Weights of a small GPT-style language model, trained from scratch on English Wikipedia: vocabulary 1024, no biases in attention or MLP.
Each number is 128 + 24 x the weight over the matrix's rms, rounded and kept within 0 to 255. Layers, rows and columns count from 0. Numbers have three digits each.

# layer 5 MLP gate, 512x192, rms 0.27, rows 133-155, columns 0-95
117162115105167156119164141137137179112141075132097102143116166128174114136096111112185149141129153099134144155187151131118127141113120113126098126109143115120136132112136147048143117069159061104125168120062138100138138147168141088118125101140159132142147154129129119110123113111131136140
119108124109169117134086147122132100096141117183112142143083124126106148146120134109108116169099164113122129098080148150133120127114135110153118153166098086094093147142150104125162151203090112124104109119173143119108132119168161159086122125129114113093178120132125115099140135132118139145
103109142188102127172105078121145087131212126096146135136102112192116076131126132101175138223097148102075187116159163140123167148194143140131179138149129136138179176148114120150181145095121120162125164117117100073136105169148179158138186170159135188157132161138097041167114137124120194137
126162096141154129141133127118120185130126120116150128111157081132140155153110127144123104146136154100130120121095114096139108128136088124139138146119166088142130150142125126168120102092100104175094134127119161117155131123120154109128139173119181097113167143145131119104104134137153107138
095163114141122143131133132152132178174128134099113100104145145072097100100093148121110106118147096154135137159108104128132125103134106145154120104112178128176119111086133148135090131107153139128138093136108145106142091130119111142127124120143135104160155129119121111100124116097153104100
136151121151147110140147159106164139156117135152100155106171094101081123110129160085104139136105148100149139184143139148116073112139159141106143088172107119107107157136152097105108115120142140171103143096124101076127108098128156124119122100117083194124114135104138154149169094114112099149
090096127168155115117131073096138127106139146136114102135100113151114128171124135119109134117118186151114145116147140140130095167135131113110092120132204171136132142166137122091126169134128146160122115113140126134124128157143131114140101173141143133147135128143129147098108128113104133147
111142149112103135162155131150129131170136072107120108152119101122161130198107089149125114116153155120151131113178105114171154121152118130114121124119145128140170129122134136159136125096133121119120092149097093132130104128144095078114114142138114070121127089117094126133130111131162155112
112155136185131109122126119108117138114119137100098141163096138096112134127125078131119174116146103102139132130146099157155139107154136087123104109116087099112122079148105133153138143145126105082182123156127135134170145152138153116147142139071126089111141135106160145122142124139112110141
085136160187110179176080097102134106070124108077065122106114127098114177135131120135078103122112130073156110135130176177127185090124168110156155110127127132148141090104117051156092082139139163146135098079128112156087164099163164144114127097112109164152105163147118157176138139178106106139
115140098113145149120099139141145098104178141126115115134143117144170111129116127110100095135122142095151123109140088125120137134127179151126118088159091113124154148148159135143136153148109164093117155107123103112133118142114085148129152129128121096096149118126139135116128160122153102143
108112130162101091136177090165119167139156090147127122131110126171122119125129167107099133163137148147140139114145115109105106141140121114150122164121109143150150140123120131146134107135128127127155094105126161140112118131136094165174134128172117111191143109138133152135152093109114086100
147134158130163165137111130102109103157185085133107141150097140144168134078106159092144143139133147132140161153079121159133106128100102127153127161086126104102089168133157101123114122140084130165085110068161124167131118113135099118149190122118130130142158121099203108150127130109163118161
124115125133162145127114113134118112100130178126121130155147114122080121147114124091119117143082128107120132128089145142146101167095156100108180127109077099137108136147147120138151126132156141159122134101101124172131134156164096148084148136165112126128082073120113123116125113141115150140
117127117153110154146172149132112118126141121093149097143134115095101119098119129096115110114160110112133105157131120139084128144194097091114123112156136127132141141099119094114113130158149118158142164096117060121141147126143131157155126127168130102127114145113178129115113128141153141113
120150144102134081141132095109137113139138132126123095131175131154159116158135169119113139117139131154123145124139097145145111146155113141144148075133140139096140139107124140142107126114135153075114127140152116131114111126106136163139095085145115094161092119171137110104121136130141117131
166123133150150097123117161148180155147130118132072112171144150136130099089123126094131147103100148095112107137125179142141116143124141141109135067089119138047128110161133149122154095103106185128105157113200129115117107136134090114109097117100113144126111098143124130095096134125161108127
104159129122184148148139122110125105139095148146119099157127114140108125143116150128103129157143132121115161145118082148148133094098160156120167178116089155108115131106094161111089182121118076159158093114141131135152140153123152144090157110138167119124125143146085122159123126085145106174
124113117154134093091083149097158112087137120099106107088120142124142122103146118162069158131174139150139141129153140150152130084097141117157144102102184109130097090130118116136163127079094148133116150141122163095133171133129126108107150150103146070179111118127117135191104157138153145128
130123120133169128127153125142071072127096126106108121109164098132102131128118119158104155158080144142127127136117102138085121087094105125155126126157126143129085117129088098147146161126107129116124129089143154149154123175109104085134195126135160142096138106129163108081148117112157069132
126179206117140105125172128151139115094138141127122152110116103097065089144114135133130086095134086122100136159134142160131172117126145106119135093144146141097139070132090113156134136114104111137146166089120125135118141113073142149121144139134106084112150134137140150121165144160077113161
119121109141092147143122125124159076093117065142110143145135103114123082102123101120156136148135110120109150163160097122098127117127124146144112128120176078097123113140130133128149155144152141151140104071117156139142097113074115093157146129117118148181121091133137119101069115136122143150
144164117083111131123121166133145128158123183173131105136107109107149123155123141137084135122129106139154122143122108132110112125119133165133147158146126082129109065149145133113126137116111100121157138137164107146096124136113134136144128138078143126181140129124088142179121141119128122142
# layer 5 MLP up, 512x192, rms 0.276, rows 133-155, columns 0-95
120198112128099161141123141075109099154144064114149117109156115125151146139121109122105162111093128153134138117148156089143181154176091121102134115123111153155119164131119162148088120123098156132112136092130117130080069138129130149130137140122120147111105085128096145120124121155110177120
160124109171123138105115116125132145057072148147178140160127171145135081112146096150118135102158144174138119141152127116106117148157107098077143118185143127099138116099132131157135155153134114100160109121102117124100113113119141162145157070118143122118125165150122091144081099135098166126
128111103133157175131109017131138107096179157147170092107120093149181065138102161142123062170099150169045130112133166073173181118168134110113166138114160110116189105158116066116179128091105148146154144104164125145175107142157186157114139163119107154129122225135135095135072153160058170153
112103130105100193153139118126124106107131112122161145149116123115133106145129109151134163125149124139145127143093152087128132112108172146136174131107170198129138152116093121140125114109076107140166174193156147157149135106117137135160137147118113131123125120192103132120089111146112082091
168133102091088130128145156170090092122163120151119122145127144079147137105112133119087116117139079192101116138130132111139117115118140162116123164161105156136139142150115118146086128150111125062165097115116130153163145111141149157184122125156153141161114140123130113097129123145130106123
124144122136140183109136103142106126114150142098110134153154174105174148128078145149131151166139131122151161132168096095102102167176136179115111169118096113092145118125153148108103120137172142132110111130120155158122140113183091160118108167120144103129058097122095129145116117103080135157
172119138114113126159109118075143166142135161155118099140141160136138127121106136136084111120069128105131121162128117068180115157148153155121171171144160133126115155119088115131101161134126105166120105149165106166131116150139094159133111117156100125112135126176145105073128136174077126127
154130141142118105134104130108118110157138089125123174179124118156175129153184114178123134164123145080108095173150126157169164100150146103144125143137120103121186131136126141133107144146171092136043127107144104112051146153156129093117118136153122182108157122107121161138082124146125161152
131130106109118148112140154161136164102165117131139101090150112149097110123158182116089141141123194122084145080079092094111146132087133141115117141133114152155118165098135133113159160149123129168092129115127122124124151172168119117126162126129074158141081142133087130123133133122139127110
110168168099131118112130103136094080122134110131155131142069142130099120170142173164141110118101109110119134130065145128122122074199135134137097121140145127144140124094089077175177154113143143081138139120102117121087151091156145110132171104144162093114088143075142105167118068151112153175
148136179129103087161148162106148168133127160138118157127111114116158153147136109096131114123113142096102130087099120111162126159101116134116107149142115121105090135106123096112152077090116119108152130143136135121107102138150113153029150131106123140145129098096114121108152125092099109108
107136142138110129143108104137120140143159157139149142110111138109103101119167150127126129140120116136097086109132169121122156095145098149111167103117145178142110094143143150176157149117131122095144117127115104141102097091101131116130128177174115102113175129080137102121108103110149137113
095108108105204128113115112143133152135149126157154110098163146123115132158144138137125125122138162104108114110141114112140120126104154119133145108126151150141127136110101101152115147138092143155126124098160146141128098121160116093112135095154122131112128159149118128138113150120130127115
088123136116145155143151101102078129097140141123134136149090163108091124141103146108119144118164100127129118165127116101108104108131114119130150099151102133173130133135125142128133126140121125078117142150095152139123127179143148140140104135146125112142140081121104171127111187143085131135
139133161123144134123151129137136131125092124150116148135146154143102128102085122147133111129116182137092120094120124065115165120159093158184152111127144089089135140161150140142165157150181099113113151140107167117149150135131152103124129138121165144109125117130119155109074144090126128127
176151111121112130159108119130143128104113147143149130144123113123123128151151115150152132120156130131107156137109097140129144128157156135131126109115151135142116098125148141109106106174114175093110153127125114155095124133160125113094150079113147108127136111145126183111135137105138156104
148140138121114116139149183161104039109124114115122132165126124094126115122123127180183127122132138078126084106119120111121154167146125136092127130136142124142160133133119132142161085148138095170109160133071158097144119160131106170154127161146110131089114175104116115145126157134116123149
117110133061135141127135135093148128198127164153168165113177140108092085126116105129149071156111132162141164151179119122157118158123153128126098126120140102148105109117159124150102141137174127135132113113108117076110119131107085130112139108128105136116135116173117099142127166123157141136
127088103135086107138117147091123108088123134157180142120148144149091145137122170119152124131159114171135139114121099139104127099144116133101167120100155143088117078078092139156138124140110096165144131167133108124108168159125111126138126113126121150160121097158130137110116146103138126168
158113121120123171118119126102098101142075115165107096134179127124117121120157135128103137121090168128067130133147090154109117130120076139164173159107108142149092116149069143120120128132156145117123158113136151133088115161132153116177147101092095150064106129186122121090144188147123097127
167138165110130096131141117159113114090178097074160105157143120107119119133106117142130127110193105140135175150143103147121146153139116181130137133153140134109078150148135214093131132134099135150135151116141113136126157114149103117098137162161119074100129138113108116125110176095100129086
130067160154149120138098125141159088136116132115104181111130141136212118150167108118143135097103109113127182141132128117093156135124094183152099102161152111152137113142147123106122145120113156149111166148111137124115112148106053142141072116143165147122121110122082139144097097148113114143
129085165118095135161144100136141113114135145132145134126119133102189132120124120156145125121141132152136128146148072131132136132106148126110092178110142172115126163154130134125133115142157160110133138156133118095141110156148108152110118111152083133118137162126077122084146145101122159141
# layer 5 MLP down (transposed), 512x192, rms 0.222, rows 133-154, columns 0-95
153145178152171139119118142180132119093112142123099095065133151156163081111121142093099115124119127094163102150156102123105175134131116121115132058163100164136117179152111139123164144105103095078149114138124155168130134108127121162094141135107150149080126129180108140131136115121147110107
108145139185096115100169110153156146113114102160126139098091124106124126157155131105130085103132163130149150093143119110140078155115129091103109135116118149129084100112102081141089096135141099125136174139138165168184131165132148117108118100115124095112135128152129165123108194137159163151
098047088125132118131124090144070159132084112115136159131135120165118087110151139157180102167133132158124167110135124093114110103104105186149164135087115105102156109125133099132095123136123144123161111119146139139147125083163120157115126101143131106118127111153127103089121134095115111164
134148140206131091112142164151139141123146128124126131079135131141118109138104163148108134115131100143147109126122171131090159183121126117172136134148121097098180141133124094165110120082110112100148145110131131112112185133121139165118112124076127090132132115136117140090118113112094099127
103122130116119132111149149086143122118129170083110141131096156136137109124116144143138123124125123097131091151143119147117133158165138106116145131123148070133144087097157142114103110130170124113071090099122103131087102161148123157126109129130116101121116142149124136108149120130119107112
143132112100124101155134145146145103116137115136129143144150133141101122134092089147120141120105159127094191160127195148127150138126169130112183157140161104117135094132132133136097118144115120159105138103123113080130134142148133134111158130128140129129141143137095109121106129124119106148
139145147099173108111156089123119123122075112162131136134135128131099153146115144122108112100113096145119144096128141134141105143072101129107085103139163171120145112147113126132153150143116144133120136158113128118131147152138152129135109123093137142121146119110116148130095103168134114150
132085120160156140172130152081165133119154151130105166105121128142162163126158129132114181106137136138165117138136136086129113138146140131125131156171160074134160131087117114143129094148138168137176137102113103131121129099089130105096135132085112110123158165125134132099103103128150119135
151089110132148124104151094143108093102138147059184107113151068143114136124115178129141130156097140147082107157165127133150117097147123146112126101139117095150113102147141114139140121151158101127143143125099108117103131134122074101083150140125157132140121125115083115106132139142155090133
116115118119115172148134082143128106168127126148122124068120081157088152136147161110105098127118146142129135104115122154139143129110144158125117117136146139141147092101147117136140147142156137109127122111143107110124153122133100145119137113136171111124072130130157148111176132115123132158
140096127138092126119127171128116125102106133112102156172096147170135131106072154119141109116113140096115089135140079119105129125111115144131156120122122095137145121142151148160133188133136151127100138130144132153112133098146128120135101102136080138200130139138091117110124129098093146136
172118133127148126114102084123154111167093136132152096095093161135119133163084122176139090074089143153126135133126118123133143152151127108173153106105125096128116082110191146139101115103108146147080133101069092150136162076124098144140100070103134101148126125118143129112125125122049142109
161133132104155142153123120152100123133135072099117137120116122121137101111125166108162134117116074141124109136137116128115214148162080073142139130126124119085154150159158115150122138122112087115153150110109126134117135110125107139160199149099092150127107138170125112097138113147129142108
132120119159147114138144114134141115114135133138127113142099109191152116134108095162151142138067146135119079103134105115175115129146114122152098121113137122118129152100121120097095159142082121145126128112136141131155133124132116110134135131156138138172086122144087141155166113151132149113
161104091129094153114134173185125162143151154121141135136137112095138139102096109147082131131104104159163158128155137132136125101087088143169153084125156115126097138105147077128120139125109139111147119131168083165120128110142178152128069119146148147123120101094152120090151130110113116134
141045156116078121103073132140138129113114116106103143134115159143129109094134136098145148125126105139152099141126149099150103134099114104115141132119135091115118141142133103125186148116116112118135147074099101101083152095146106187129119146117108103146141101118117148087151048143114141134
102184103136158144150136186103104150155119130115096107094142161140089150109119151150150070136145099141177180140105146171126134113142100097118143101132134150101120119152137143111142144154122094156120166158126048096133153145113162126166130167137158131125138129104088130115121116139139136147
127133157117084096146098150127141135079152105139155121167106155103150159113126092162119117122114131157111169123109175150140092111109139093121104169129133157145154118104144125081137093127133130124105136101119124110121117143131154163135104113154092098087161093116154140097130170132157139152
132144124116138098165138129152092109114132090181061110118124120136142172071127116136135153126143122146121157091105143118127076110119127133162156119130153109150117114117063124128101146096097149123125123157154156148083154126185123162116155121119170145174144125123084072116145129107138144155
156055128149129167113144152095151113152125147146168149149114157091123151188137143084159147112064122139122101173184097115151139105069126075133083150146101103144137089121151125110133124101122102140094126095117121172141146171114170156106081143071149116148079142109117101155150148092115153137
084147119122157118108135134091109133093114127116099107134130150168129090131126120130109123121128132177173143142108134129110090117124176166119151102150116104120096093126087158108123173142186117164158161102112149118141108121151116135125094110103136176105126180103131128094131104105131150122
115149122152122148092152139155130098140149139162156140125132150139171113162116078102152148103136146150092117166151157140121088138136157136128143139100120106127138118164154133092149125151141159138128104121142104134137132164104111112117084138120098124147118155176120160141136103145110114136